python train.py --n_layer=17 --d_model=128 --n_head=4 --n_kv_head=4 --head_dim=32 --d_mlp=384 --vocab_size=622 --activation="relu" --norm="layernorm" --norm_place="pre" --norm_eps=1e-05 --positions="learned" --qk_norm=false --attn_scale=0.177 --bias="all" --tie_embeddings=true --parallel_block=true --init="normal" --init_std_qkv=0.0442 --init_std_o=0.00756 --init_std_up=0.0442 --init_std_down=0.00756 --optimizer="cautious_adamw" --lr=0.00189 --lr_mult_qkv=0.4 --beta1=0.9 --beta2=0.98 --lr_head=0.00877 --warmup_steps=432 --schedule="wsd" --decay_fraction=1.0 --decay_shape="pow" --final_lr_fraction=0.0 --batch_tokens=[16384, 32768, 49152] --seq_len=256 --doc_mask=true --train_tokens=158600000 --steps=5432 --dataset="wikipedia_en"
Each number is 128 + 32 x the weight over its row's rms, rounded and kept within 0 to 255. Layers, rows and columns count from 0. Numbers have three digits each. The size before them is the row's rms in percent of the matrix's.

# layer 10 MLP down, 128x384, rms 0.0855, rows 0-108, columns 256-383
098:116158185154110136165130158098150137122130129097111122130110068128123116091189121094145136096138145149120101138123139041112140101123096096184164182110113168134126183124118062092121093140160134114097115090140117134107120133143152196149118157112144143175121090134132107169119156178071073153114118124186106156076127154112109163090134063079142139147167142140092220120172140159081135143153
101:162113165111131132126164143123129105108154143121124076061092128179134150109117139135113135119108123143157101091110076130127130137151161160134161123128180139162092160189135118153089109101159063197138150109120121188155163112121087106118178087220138108105134114158113148138076105089147161173100104141078125142136166151124137136079130151156120090073157153111111148149141095137178181137115
096:137143109159154142129115150094146125111097103149075122164122157149217121120114155067167139119155109139114082154081105167127182139121112076083132184131044139164093121129114121151138152109137154144110101115157132127106127151137082100134175183149072085147095201191115151119093118085143096152131093140159152186142126090140081094151128157131133186093101176188123104147077133162133162132130
101:139171078098185146106130143141102075115145171161080093092113120114079172173115167086090074128094116107098085116115123117125114137141134082135086137153101100179114095108080106090174164115162110160138130113093113126110123114154145158124132074131103156159100137146144074133163133131039097174130116035148114180089073130090108078101180077092094097163096110102184195140149152145202108147133
100:121124133069104100141130166149101118188108108137062112167169098124098190067066203105150126064124150134147128099132171069163132089144165189111062145129129141156094111115151132095105167205151139120155139120135138017076152119136073154100086064157152056192158169093091169115117115139114118129160123126145133071131083084060145180104152126186159172116096108175167149121169154106103112138180
098:136154126110149124097093137148112143123105074133125137148083122120102101096176150033127134107101120112102151100179092180151126092101113181145128139144182119119088101149166143100136159108151139083135116062182109125110114117063081089091101105094093095077138193177090122115148135137184142119111089165129138137148095118098124156171060150123161180168063127186126126172191112125117154197098
096:149076136137147129088111132165141178133126089095126168093130149148168128163091129076139135171083058089109194147187132171121136138127131172173075135146166129081108143175198113137067138139138095140172113134106137092094180193084140114141111112118095087182121216100131119076205117138151157147157176125202150185133139101141109145140175144130123116136128149103141170166160161144223186142127
105:100184082182180185197074126159103153171135140060099168142094136065147106173101134140172162129144106099154121142126171111157126127090039110086104148113115201105155084155155117111081112099119155075084123136158107132119153193120144134145115154136072072108141141149090045090153180163133161128148118081136122142125065137162152077145136188148124140134092119133081164203214162116167089087097
095:102121133139103129132148197062089120125119112111159135150148162125144117169116103167099089112170153125155157107125146072106148094105103146155124176187046149104085121091123127133055097180144114168128166082126115131153154111164104128126103153095123118166112139141096156089096146108173159150112167158124126127158065137202148186190108190111152102085114186116161103141068132119150130153152
094:131160138091089102110165181156141200186077172189124086111152144160143180104091125132165120188172209147106086131167124132056119171112140163109119155121171042174128122094115133090111087122129143190088111117170155114138104133108076081087130139119122147073147106124112080109147135127148132110091132151147114127083159145135131073155081108137130125116129121128185167100135112119140130190119
100:121150186133078134120137117119111104123111100110164120135125129129161130133124142169116090139147133144100176091174138081126109139132122194206082167106131150135155172161142069108068116151100135147206082087146113047100124170143090070132200076132110154140139174095169108133138070105162112101105218078128155037125248116081094104099072199092120162087141157166122139148057088102117140158154
096:180118167162140149140148126089084139110146135085099109121154114046166154120253103127124097131066134078160122143106149103165111107136132129151119098098174158128142136118131147136106184141148118106120182128088153128171181114173110132117098138116115128146106160142154090070111093184115164126097114158067112166124141152177110154121116186120146094101129198079113108098149137126129124122120
097:103148131119108158089138147163164135166110160100139103167119152149170157130154128177082104124128151155081109140208138095147170115135091087121110158140136137144129081151134144102112135141183180163179147105053088165154168145168089138110099141094134125159164142121072153128221164139100079086128100085118114134104116138153146153122137148162146114151107105111129118142112112116131093134119
100:150127165109138163143100164122161090131106132182156108127134115139067174075063120088131125144140076169105085165059062166085169122110145062095142101140092001096089156085126123136130106137113141145098126153097124126143132109157137126177137139170106129143130111091123159121113123151120126160068095085161112099119144063089130148157146122117100140150065093122133086143122140124157082170095
106:160151111130196159166120144178095098142184185170136142117137099133085146153112153178150142106138141128109063164183082107075053090152092116117101116117111126180165143152157094154143159129162152117089123115120109143118166129111111126190153048154164093097115172146136130161075122155076141143164115139162090108132108157114141148103144078085137101126109099196175172127121172161172144079149
095:132159138093139153173178146062140149158145188067099172035153139115127059139166116130100145096157108100176130151125127081057050171134171133171175130089151141101161121086078062112169154109132079049159125139092182122124152195125196145126160120123103178132128115111070100145115112117055132163095094123089171082123130160125087191130075104063107079101152106099097145122145129092110168091111
095:156087122147174110131109119125084135096091124171138116113099100181129151106075139081183197208109122151071080139094134175157166160125161133108170166127142154104115107078142133122107169173170146198152112152118118100164136160017107118056091100073036137139132156089120144156139102038080162083145117092107126102092107163115112160053069154129081121099170103119063079111117109176130083112142
104:099100141112177159142165106075171137105136162119071108121119123098163077106148117159088108162139124069105079120201123111106109114156098097108137088072092129114153089154104130089125241073159159137143101095087096161141090114163151138146179127110121119157183134158119121183158126154132122113127171105107157123072108083155154161148129126145095164071116145180139124094178134112165115157144
097:199132104175150111117167096166116140132148132180140121100192109126111142185145098153099151135118126114170116119122118136090099123114109113118170159091177132120149103120155105119086196163198119207147134121107151108182167198122130120099111150114103189146128114132091173155211182117131183100110104113142116095161115148138140113165149130118143128121140161148144133160113154125131141154133
095:098123100118116194149079096108105146120143142116187148118099137095099150126109027049108146125115118128084135117127125088128147137106150138089170109080189086106107081115111164131132126170169088129128132099133090156159147104139082155048089081161148161128189071130149138103157143119104099134094122096115147165131118118114153100124101192147192128125166102093128047102167155162139106126107
100:117115100142142138072152083160155139142098095103092168078186100159146111171138142165142125161097138132102127125111118119164098188115169101160165100191102151085079167153136134152090118112120137135165116192176129100129094146118066135140128066076130115112115102119092152094141104085143144112075160135121160139113140157139113112064050183156141105163084155102089160138132161189193143105169
101:109071123143127099136160146137159163122165116141138120180136117147137115134106194181098178134082110143153135107121095142152146166074174142139121089125129093159116133152129153078153086109169091136110112182142157085113194110123124145129090129081156170134125146134087186140132170185104182130157115139131114133121114161044118133174088092110138180107140098098101156127157112169112067152106
098:165078189186158136144136132148149084143083085058137084117151147155073117173112126188120140080112092158137211145151138196123088151146159115166128138086156078149131148108068152159160145144097145105113144150077116093120107175119108113157112105152046148165155140121093081057124123092170191201149102159140158153112141119165119128124142107184157125174101173164086159143099109101163108106148
093:168113113125196149131083100101147134139156115089085157095161122173159159134124094110145119160081139168111178111138082100168140084109115099187125106165101129127166143139133105159165168087084134121186161112064104090102122115178132072055155114157157089138120111170166044152124095161103085148155133141112151115108133135109131184130197094132122126121114126124090135147136134123181131180132
100:110110135144159123153138188151138116124088055118145128089114118107102205146088093077123089121073111140128119105103162143125138106132167156132073132146148125140068118142138139144095113058158121123087137145110136141094117214066140171140139175128146155199128084101156109068112145142152165140125110083130123167136144158166057076123150157155175052115144111108051127139138094146111098139144
100:120101203107134110137137150090170141142100126170110098185117118103115163083149157134145141122107090073131126070090135069113111136130128161150115066150122176152090193138113127158113103067122137115105094146137118157085141152176137148167171155158126197145156112168189068119163109165138134064113112068123115127112141151076128124105133173094168133131133102096065115093078133128063161116152
101:101088152087182167119120117087139142150143143097054138160151136094130104097095098152124112169162096133131143085179166102169135113123103136105136142133187166141145147159090064116117174145108148065136125153116139140152146088095128022175182118117117167099124081119123084173065154127158194116144137091113142144132093163110152118108134163109153176160161140079137147072121142142151143119150
101:185116137073098154143039147114084135094164110118068124126109177120029130173138135091143155085148154103130157138151105114132156135194107162182069150077162170112174140169117110106122125048089165142124119090140213107070141125084111114156164144076152165085161122119158115063131152138118084159132170146071133197138144162122168099159134128152163145144130189105170108186119146089071125098152
105:131110071085158119119100112157158141109160084120040152109108171158110103044089114136112125174129148109101151110145137097157137139098111133102118137119184160141146127121081132109155090134140147140135126055105087082035119095082175092128101124090144101125133101121090072164189172097111123110212120085150045068165154172153139120077190072161084180152197171140179101162135151108139069097099
105:150201124098106174157085141121084090121090211120136159163118078155099104153141160160105113070166098126114087127135081130157127099183124089133167115104099149063095151123105175116148119102118097164083151111122141178225120113123142130126154132088164158120153108101066129148063122160094115182048114116087103164123150155160150156112125158125166065090157090099097159119126120179058161110126
102:082161152066198103115143131081142170135174123128199149152131115131152183102065134180136141139091143099132091201125092140135166105175138139120158092108143119134163142159141189152196162153134191151087125176074081208132103070167114117166107153126145189095165153146100148149160111174176064114128108137094085161155129109116128053103171084155092130121101141153131074105130148168180105058102
102:152061141083123161123110142223102062072127120165108098089133153173126052153170036151123125113168115157112165139094173118092102174147113186133157142131092169099129116152178182122113131143157123116128129162115134112119124090169171133131182084119130030120121102140125170174186129085134197124160156162112105117086122164159141129121137125195107110087141113149117128077145115102167167144148
100:173119093172107096102128090084160101142163196115058125149133100103114114093167111134158172134138135180143125124085078077124139217109149109109053145147129121111153145115126160103148128130157078150108129121092153117111141087145116072133091188198169123175123135102167109099134121173116128107077122124111153117105088154073089101162184116168155161147105148085190136119136129106141123136103
098:112138085076139131142128100197134087113184125096056091068117127128111145102074137113147122122146045159123081073168101122077138139102103097089165145180121083174102157110106185171104127104121164156151146081109158179152116129101086172089113112145138148098176155149124178183138073116114113124180154128121124137126169094178108134157191121086118068120123104165144172200093118142162124123147
110:174101114097098147117135158124134157089158171137226103090080092131162121147182118155122111089109174134122049137141056120183070162120107156103145114150129129128075194100123138142126118132127147131124120085146163149165172119137052130113126112117091154100160048169111163115113096103166122153150096186207135120138105129161170129164140112087109105077079113152101141122111113146120122115157
101:160102150129134103144139102100088128157127140130081123104125106105111172078147208077148108123141125144133162096072102090215095070129102137138135137069150179121138138165187065098103114197122134186141121107144138070143175122071137101132085114091158114104156111079104119092094111085192156118166069132090126122112177199071108168098094133092138092143104193095108095139149061116131122185145
108:165120144125088177133144124123143088129185115125116149154182104117164185143125090148107147148120136114107175156160097168113067162166081103146117111135104160100082126133134121114102191152084148152158141098095133170131127092155108110201091087112168127066115154151156176165131130203096124168126155204112137104109198082148184102150118060133177152090113171175145172096145171128086107123142
100:130129103135093120115104112131147146111149087158075127165153160142135110099232165100133115138203059125089172137198120149147123102168086130129124152154119147147145093120107137126132118087117146138087134052118156134146130163179104069072112124141157150109100129128123124090066133156126060142158118104113142130122134119119123120171155123152117098112118080137118113227102152132177099091100
103:078112169121180142123097134124118144145118110093095151101085139130136124160163063143210140092129140130104127110106117195063157109135127187137150180128110121173097116130137072169165133095100055099106118114134145162147100157128143163121144164120086135120104115178076113110067141126166072156141153067119120150092132120139126140113079079118117092104093116141147123150213141136118134152127
105:141193147128136162168103107112161116149158199143077188100146134111137107135138116095185137126109045147183146089194141072098119130100108126110199123107124133126128118168094135148199151133154098169183133085133119175126119137176160090083146111180071158116104077106127157204121135146091135121112158148189128113177119129092126224123088108127130125110140145209135148116141115147124131143125
100:082167109114062098167140119069169175165123172140130165136118176139142097138134140115136138111193112089134086148109141079116110115158078123132117144109199077154132099135166097133126104164195104134134151110163113149118105145082113099118170132113180091084124096128147058125154147127056129146134145099108111177183086110080099142085155142163102116107137125179115115172102129096139138195150
104:122118130119090142147129166125110146106138128082134141139149108121163059138089129085169109158141146080114134111125119105140102196124092124111177117097140134095107142144120165116136130141144061114159156202132183118122141100125139149055085161123118128132165114106102172167126131147199160160103186161167142156094121142141104105143059150092211117136155155052148100076138132089155142091096
101:133143175066077106166160105130099175125136179122150165135162135108111170095125221130106126110137201120128132125163155097169119114158142106124108113134122105087130127086143158142044116133180190066126126120122142097138137132098102215174075124118190112176148112070074118100112114072165124123160146150126128112105088083156132177118142165112149104141114148133131109053143110092146200036165
095:134136206124098126105119150128127146065087088158078090113157112085138132112085156092063127109134096075153166153194143201123129158172146142108117096145117112141135143048077169123109102145178131123137134080149160111142126164106187143098084164097140107139166077087129114112097105124150146135155113198143116186138161137100120099153159114101154120122107112179101101137118136092050120133189
103:105117109134107054133184125148147168166162074083186143154162119118089189189114090106130114112121187160104217055133166154189103163122150131091139119144062073138125122144167092107138148125125112156131168072181146070130135143145116099104121145155138079118095085112155163140161115092167108127146114087097100116120203118101112074097080099144160195131139109145110155139134125099112099169119
115:102081106178150130113127086141108145142107147131085126171138159072114131054118128165163082151151132127121103161114154119112130103050130097073161118102110165106143003140174186090099134125120117100116129089153102094073131069143109100098125151169058166123089137154154066133124134123135100087130151094057140098153111149123174113117197128133139140160146171107109099134122189117129149164131
095:074118147126147180134141125197083142168128156142122169152142141163138170162098130121076138104170119092149144146158145077146100133144132088091132151134118165179114121131156174168131123150082076209146142126161170125137118138142115142089110124127121171106061171120099206101170154103080097107117166117175198125160129110179152096130078120148157060143155112125164119148152144159122090057089
097:141132134137135102128114117129136122095118157168071178136156080092131122156095047200104095087159169099138102067108142154161087104143189144159146098146138042189130106133094094144166151099113146127125131155086131161112114130154149127130204132148119096211104164097181158137138103134195103123138177175146167107132045162126100136154116160206135122100198131134149087137211160148118143126133
099:131141124129092134177173098159156147139075150156111109150162151174093138169182084119096155172081126148110094142105126152185129117113155150142125138122139128074200118053141117182122139181073126123090131175120119090114146120103159172152178136133091116120147173134115129102255147182173158096114129078144129151206131171193143075143147124119140163113116081081111126147179144157091118107083
100:180132104151111113116161112095143103172096129081091144158158136095121142114161098126135140102157112157143156164116116097085106180079130127157108155115118133152128143155107101172156072138084146109139185163145109219151090129142167067082127081092118077165152122158119164155106173132128082112139106081093141096117188115088066140097119045085148107164137133140123176142136168111050128142109
099:104113149150139149115122128116077137131171121122182148123127079151143138076098130175104121155165149089101179174074104089092127077137127128090124141124142159107114121112099146102125094162163075192096118124082156128127109110099167152110106127098182120110065076096143207123163110092094157156120097152174069147085124074073139125117092111156114099122126104149122189161130139132090047114102
101:097186129085102163134136159081134131051174173067129073097117113156126156120133132122095101139098153114126097109152130103166127151145151139166160086094158058098167176141182191112128091119153131184130101091107077083135148141167081168147142196148193146123199116132146153134120118103071155159057124124202144150255107103203165101137164112076146110143150113147154142115130128135091119143138
105:151142143132101104112134154128167168136184152103182133161123112134089179077143174102091143145086127097169150083161094152193095105084078185158162110115133169105179109117090104109179122149121154105109152099126114118177129100129193177147090127126189108131096089131119127148113120134081116133142091157138119149119130149079149126090151115098145093130170192059097146126144134179126110116126
089:141125124155169049183132117160157151182148153136113193147154135114144128152131106087152094076114113157101058138132094193089113121116076147100120096149078035177079143171141136121191131132118127066154102110151086164179102124150065079153081153120089146136129174152139157177125137129143073105185152147139133096099124102021122162119190166119114142134092109150115112129117148097094165104119
096:131188086128112173108082097164113136114136113164153164117097119164111123175103159155154072163110171172163104201065112109160108099068137191116065105151068144148105165118157191136097164114107140080124125083153111079147114087085187137134139124074087138139140103077151120137152121156178098143144164111140135150141178137131121184129247174084101166140120182105129113167077128159104155157110
103:171186159139114096162154179125108107089163093149129119161193115192080138082131124090116129138128112175110103041125093159169174174194212138130153057136115154127079138039139087130131104158116106151081109133141144139135144126058138087169083107158142137139077109103143128101178151138170106173149142128159113171132095142134133071125068148123123075147080102149104165177133131087132107114114
101:106105064093113109180158091083059081077175149139162168177105084083119133140135094102105140101129170135104108049116091041236142153097134101106137125140059130143140172096116108119104122165178154105119126176118070148060079173116138173187097110148169140124167117122141147144111124104161107193152141151118122160156123140161160093089179081148043120105143081174115128136114164092177127171137
098:121162164187139141138079129138132112116159139155103090123139199164114101156119179138141094146134097133169130141110179129095144121088157219182096115077174174078178141139160155137127111143170087208133124171126072124096148106143130127108139171130146068174099135190182138077106128104176200108032119144151133125100096165163136118157134159105150133170139075095138115139172122105057137113130
096:126168134150119136097169139115144119167150162172083117137086123088140091100119133124123100175110055147172118136100101068144090133082157065156077132176119159140096135127092137128168165115110098122140097080160138161184081105134166122145120064082132131097074102109131171230158142144123068080160132124189174108155059129168097132134170146135124088157126165131149113126112129133127110174094
102:168149070103072160176143145120137127115123145140100133151092093171099145081167135089116140118117094087148100123090173129059095128181126041107143156165107065083195179098143123144115103070157156117101156160122110210138128106092125195171103120153109147104151179162118149199127144150121125167155098164120135122122125103128169116161153112110085113119188130139167106095121146129078163054109
097:096133085107114125092086074130141093167133149149044040147129124131176138134110091120101152090186152120121102144114133133084102113121156104184121124133190077136156113150069090074107104085152089091136110155118162089086161136137138192115152133096111077129155181086096077151156172088103136116153161166118139123145135120186114122136122158131115130066135127120185122058149113136108071118119
098:107125110091151072105142116095162010117132081148101141160114128167112119135137100159130146112161171145156085111073149104163138134163203178142157152125078160144137138126076148138090115127117149080082110166172132144173088164162142136169126109074100167136053117086124164106143103169074187070179075074030080128133117129129099145119097136122132165165142066120114099066138060173112146097146
096:123077084185075137099109116155145156126102159116053143158124126110148060111086143085112136135124087096122199147148155119144093119126125110151116124127157137139127108133109115161102078051108130130055106098069148153113128138167121082151106125149119084186086106130115144139149151103144201135152104096135095106099080153111126130158157149112139157123139126175162108169166127087137096066118
109:116135104124146134131138111112184121110117172130175134123123082177167065114108128135115147096156176141145114184171145111052123101115094124151189183117144117147151119110122137137133076158118111112132129121090081138164136098149079137077168092101050094179093140154163128135045134080102110147096187092097129126165130096119169143094022091118062114130132127138115167123094089145125168119129
099:148128158182143136200134114152094119138142161171140114095140092069104119116185088106120119126144124136122125088055141160108126147158173135103109137139099183118034125173133122123139146097122115134158127140145093084133135122185156140144156123101091072112124093138141131145134167098141126102148106024123119108123134141128124154116141172122097136171218183120120144128087100150126090125120
094:168076125140156121157129074137128138067137115178221136137184121101068123123182164128100154105143128126108100137108191127087114113081157110164110128144092090093108089102130138136057160159111127090088119102090094152106136124169099162146136131149143138141148160123130100199085153141161131148102058107115130132149087118164152143121133088128121138114109162139137157152152138089091200093170
107:127146107186094162122163138161144164163133120170180149169148145103121077115146106096109141132158116124160186154109099117134156227123093179107145075091109145113075093114144162204115124086133082116143095161123161171101118111104115054061119141075221165103108151132086162123134120159230145126155110134116076122122125151069136122175148190133104186157094120109116128134135117140184147116128
103:121130124160178129077098101171080125125181163058165129156116123177111108131156119119156142120136119127112152117174117169178108136104089135119059088106158075090110142150198126113062078098110118191082127094102167047070141122045094167119109105146156114123187138131116137051141119136159141146105115089170130125113094129221152083103098127148108181148150122134181147156073164128176136116111
101:138148138174129107152181136170199109092154088115175132163149158125163167152133151151145152131140132099184087130167142175029125053151099120121117141067078104081149126115133115141155156110147181186167171120143173125146141103093197147131134125164179118158142183157091100152120126099128101140189114134078085139114138071112112185138047082157145117105157127129074142097159082127141141133157
092:148080125155120117137121119155198150103145126102160116135168121088123151103181146087101094113129063102191160154158147137079098132179145121104185135101154166168111121093094100115137140100124108104174137134077137101191137128097130095092105107050073149084146132063120108124091147141133179088126169149062133107124116129176154126139058128199180146135142152073127094110174122143164160096098
098:146117143090069122090133124115134143134148104117093114085069142112197101104176180072169138205063154104126161130129087171163178170126181144143160132151190231198114145108128135081106105154183090173125071131179114161136136117118127125066158169211158123107058122126157146146094120122167162157139121156207163145137135133070077096145145108144129187115109147119112114101115113114166105137142
097:131093164067187181073169131162159138111160128119199151135109166088173131083158076166129112115141154078092139155139177169159097177174083148093111141169125157180149134123156110154107113119103131172092142207105154206173162114133147126092162135117151134168102103149131123167149099137150166124106162118098085090060117119126129135148073161129147172139120146126128126109067154142105125059155
098:070112141092073115104130117099108081092101140146115077134102144160106132151081136120084081081177159121117113138157052081103112079117130118109095129126146146153130130103113100104151124113093131140085094147114114122178094112222162135101151129121087189115074144095133168139129064109156084127122137123102097118143172135109156137113165102150096096106075134180106058086052140110062092151129
100:038116173100085122111098146099094147134137127121134125150160147106143117141185108160132139121095142149119144168117094107145153134126122137148198175158070092183125106179120160102122106144144110086154130147134158156100168135149087149118161130128168143144135100113144029078097111151085121117140163170117156137141153142128085173119091169080084119105075100149108153137130126078057157226092
100:132164145090111185087086117169103143141163066121182128114124124107147130143142117139131160107159195138153105125074110222103103164116138139076151125091159176118089108129148169118109137132125093101127184183181235183086138103130138121106081193133072059091163108121084119151161116094153158145120140157132187180122133147065126136175076134127148142156145072135111170153100127174115159111094
098:140172082107134107105123152090101117102119126140113189140096136118152097184141112168057137141071123143121156110174131137081119122130215157111165177124067098137119078097193123123131119106076177128172098109115107056092132130116128132152156163134122148198159131104116121118102144070113113143140118129144108102133149117114111160154082102144135188103123058121103099067112135149114131136085
094:126161173095191105141157175135112153153110145143142145127102127102092165119114118134132136145053059100111104172131138165071160112126025103162085121135094144168154152081122088150138076094114129132116142098136160138160106166162140176141101145130120118121101083136139081112091094152079183115163132089176137113123097168135146117126122138133106106100083109121073145113087098143142136083108
102:144100136148100072097134112124169187119090077173228145119133088155092139113144125121076118110093119090139011152189054206094140098136161111126129120155171178108164146146184159126133090110119161072092110174161111107187069161103127148133065140106116131162157091151088178049167113131155142083116148096174118165096156142151162113113144181112106112190153124142170167186144139137152126108096
100:099144143165148084119129115125159149159103080110113180148158145121125111142081103124087167148098135085121175131133098094141111103068186130023102087152175118134064102166136154114145117099096129104144124073144114120122026099093111119152107103131116165065145123160106075168138177144090073081148142156119180131128097125134169105105167171119092108149157137090121114171077089021175126170130
103:160117170157098160079104085149142081086079132108145103134144090140081176111204130070132166112085095160178099143131158066113125167146147189109134136122105112108155149108165130096140104168154119044126157113103118129161081129151115145087107149107153060161097063111209191087093151160096091076109143186109064091153132107119156123128087156194124144133096106154099077157177114124112127100163
100:148099111170160118128124147107138093162061156157091128129126139076117207105123158134118138143120134142191078133173077145099064155145097105120117172157083075140168107144108109164095165100110199096096188127104111190123178147157097157118146065175143115148122125161119136098122166175073068121107134144144192138112092115109129156113152134142068070105117148058090124151104120149131124050155
097:111134180061165146093164176130156157107098067087150145114140119152160189118127127124111132131116096150101116136076118183174138106134145129105162091127158141174116173170157201097154110106141101190128143078163134116128107151071144147125138136089165124100142116079134152186106127130103129162170171152092133147159135132179143140143088140127112200138097145129154127142161158149112066109120
100:102192118175131121152144130136095106117117098163158145143149152106137119140115126134114131145119168147089135109119140138118150098141114137143151160134109089070114128195082140123221146134083063121104113144094139145094108094149154112152123117162105111116107073063129081103163111144114131054169101084128127118167102169172121092117125129119126133191130089078151065093130102109144132146116
098:119079114208114123085140097068135111120125179178205022161177101135140066094111128092185177188198148095122130072121148077147104119095187099108128119193141093064134117179130176130144113100135147099125112121121119151167116069109193188079152122167098085121076106128139156144145174084093108154088095128137102106125122070105143143118151097123171137113146098149134143100167134122095174144124
107:128106154201154084162133154135099103165112079090155172166134144127141099119080122121169164120116161089128122114132147081142124103088081131117099138079172145115116071137093110121138137145066103113128114112094117081091159127067132101141070113164135130073090152159167126082158151105075168162116130182145160166132142141114078118155097111140150057170183109105132128149066110062208135109087
095:149121132166137125162113101144211179171095088158104069073139147102130078143080080160138169149139104133074111135098181180063135146111146172088102160167162194081101191123174093142166089061131116163132158106132095187145108094124149167102141131140115132132146130159150097107132188085134092119121141087125134136119086141105128120157042149173145161106194112097093155089183140089079169151146
095:102139109157054080123143152101079153122092059108133100108151133153103127185095177163170101155154088139149180103120108180163148065160138116163141105130128157121114133145144163160107069144074138070150145118134147096095089158115134110148151093149100077148147097063177088073069137101140086138194096169114189179127193100054148133084099095125188130129100134088170122127157085189087110170125
101:137128125145126167121105144105146105163153144156115151086132170057104164119137135126130167156108129151157206116163180145221171186089158153162131079144131182117090116156087130179131116142111160092117099121181168159102112184073183119164107115138147156122119042129111133134094137098122082170174131139181168123137191137077134168138107112106156084118167155112107134121079088074205147126183
097:127137102161143124116104212140116112131140147057145126135076128134121111161153140170112148166145139155153184136120140144095179120101083116080166129123103087123191065138134140151191159141130144142163121097093102125114121121170149053066168149159086102131159150163087109169179148100164143134145136165207149119116146125200140120151174078086146128074139149168121129072119157121211149148121
104:108092138069101087176131129157088140152118095101146078146152099077193125154067110158181125153141197116148158086163107146129149153153149095138060095077180155133137159148122185130112158109131113103223142150197123072181168137106171139096113112119138093081166105085143143167126153173128152092106128164078140095105179145067118138106128115118120156111140120107182132204097130127099143140143
097:145149126190189104137109138090144159133126127181140152190153183152105114078138162135077086048173147113088164122160149151105115144145151155110100123133119079125106150136130082136127107128077106145114131135106138139064092128097085147147134152161156092110090145109197140084115119114179152159115178180098142130166145092202108108150133166220137087121165078141154084155157125101144123099093
105:143101074117092127139116145181141173082144133092124156171029157113164125131146166059132124160126142158141098124125132172163161165122135097124135109099064083118204134125149106088134148141100052117078144181211120182135125096139133196155065128164103148156117125117181120119136078043124115103085114065143104104161121116113150105122164097118076133142079096169103077137119113089100107078070
099:128125121171131161066159107113156137090140142088152081083130141171153107149122155179093098117103123128147119158119127162108120107154136097127172141112127040131113150126088190134100121109205105121159091155161128144158097152108124103188184079094091112117112083130094108161128121119092192062115104174099148074067106180110105113083098179083110155090177145068089092146157145124070137093152
093:139182111191084119139202150131125089115120193134134177117183132147142138099066177124155134143138206084098132114121113117097133117131145087100132086112195089130120122153138187124125097183156086090086125133141121057087157104083117097132113109095142204109079156148126108105147149147121132087155155221128085147083150078172129114121097127154172158167123130116127209142077111113128102122136
095:169110136128167115167161161133147060135147202133133066069174087099156099110060164110165183184161125114118158133089172113141192150112105133148179181127106124116122171135089117111135130152124117159158140097167108100086203132107090094115117119116144188089176155167102074207105134075126107162104125135083148155113122097139147156148098152147106113055151119121166127102118115108114133169199
106:122113106093111138143161121167159134093124074138040105137159123136172104111134102173146082074134113150093151091182130075121150089161122198163077092149174102136071156140117149133081126112114106067098128201171133093177231136174136128128188096160170162116145206097106134104149119156179095077134121152199136087126116152142087128118156098112134137146149111090115128111121133129120116160151
102:083144067121133153105075122101092153117128128095155130113101120106089109166121126128174118134179162109130126114192138101079122134139136138146102116116112116103147168083132104130181187085128102141179155112117117074122162133101171052133119141155146121163086151116141110090179114108073095142107131112174141113100129150185132157119119067163140166074079137149174100077112142121105113087150
099:145118175114133124086157092095149089160159133123164161133125133084184097084128114148101116093140185097101186176113119099116134131098077102142104095134095202157096118130133098104135148114103139123103087119085125077139185115182151153120110144150120099106114182124091106082204166172106129116181158134153191103169138079179118099127119180127137166167173158123115129056090119140124149212136
093:204183140186140125162124174034056073103158127191212117088087107158073080112109147137109086109177121191169134131094122138115140112161118115111136120104101119128208167124113076112158113114103169125147151185122103166141134136178182118142151108094071104141170185080170138150144140126128132102072152158157101112079123097159128133117053120128120173086128141140105117140162148155046154100100
105:113120121057128100083113111110079151153106128113138132114185176080137102100072114142136127138118151130181115115167137093192151090157091138173151132198112143202094093128119070123134132177135193111158137166149157129167175155054054189122154119115074097179114190139128137100124118087136060093098124112103101135110131195173136129100106085111153110146127132136105113111132075123161111088118
097:155127153128132109104055148117113139076075102088082118134091118121106087180170124115115100142175124168108177165129075084110138093117101130095106133127116096114143068088071044111108159117120064116085131132105131114162204126183127175151136149104101131099142180255101121161116110125119107134044147125119052143130176167158146114113147108109097132120067102165148151154109128140195087094127
100:108120160082140139117139099148072094148140105116226126148159127106145107171181096120133136176125145155119105121193128112144207086090108104116096103176140149081181152135130113141104153155084130101084107166105116136131112128176130111128153137121145128091125177175097149121212133136090176104113143135118136074087081122132153094173153085112115121077162095116186062138118119083158178171155
106:211114124126146134147080125171102146143023098129150077096104157136122136139095139128129067099151088085075062141117134116111090160087129152140073171160125160134105160148105090105100117135093118157182138124108131112089109115120132156216108170128155123124088123126162122126056138069112118150149127138111162170155106118103130105141102137112082155124133196171133108178083151090148150081140
097:135122199114136091102131055110100100111094088148095086105111173128117209099119149142138075119106102137087172167105116129199158098148167144097123158137159177134165096042188113145093119153142188084036166084106092094132105097110146119096119173095120099119144084132158159080086093165100128150129084129162116078096084096076112039124150084098105139075078126082179105171097094123100163137163
103:075166064139121158118100194112101134151134129146095159136152083116129134138184113184124138136166114138095116170077130216106168125139061058169092117131172075186117116087144101119149104142131115092091127175112125156113084121142096082161135158127091168158062118076116122062088128157137129104114096106050076159116192116128163128112146149133085124182141092122119135102081166122092132160121
094:108137130135036139170157136111081169154126156137074121094129102135145110172159150138162077126145111145144164144129105095092157136166137050106132157113157114083079158163080140098167088124094065106189084159210130123126144113073081132110140150107171144111198102116141106117109114155151103132097122137132073101139117143167112062133085138084132172132095122111143116096082121147099055147144
103:124096140210174096177124158092159137111121125149210171112077131140113110099147176130213115121101142151095154152100112122113126154114195191113102140128164187036077110152087142138086142150158126121137150137101142073073170109126113084154146150131168144139139145136130111051163077106095149144122170094173114127115099090075067177102166143122119148206136142112174119111104174125206098138122
103:152089148072117189109088142142154125074132130099198113103097114142087195076079107191096127127120103095172137144053163170136124084095176112168121106121115103168098150101111157147118102092103144080130135118171166154140105140198101168144118152082135132132087159172113146171089090108089137156122108170057124145145137135182103154117133194209147091094123175136067069155197142139201154129137
109:122103101085146120114169135165108148113102114091199125106068116112108107131174123148133129148101149166190112087054147132195093216123184119153189125148057212119186095080118113115149138138162221069141188127137112128107062126144167158141092153167125143115175097092090103171080135132144114151142088089125174117161107151150106107131166134122127134146122134133083174164173108181065131130135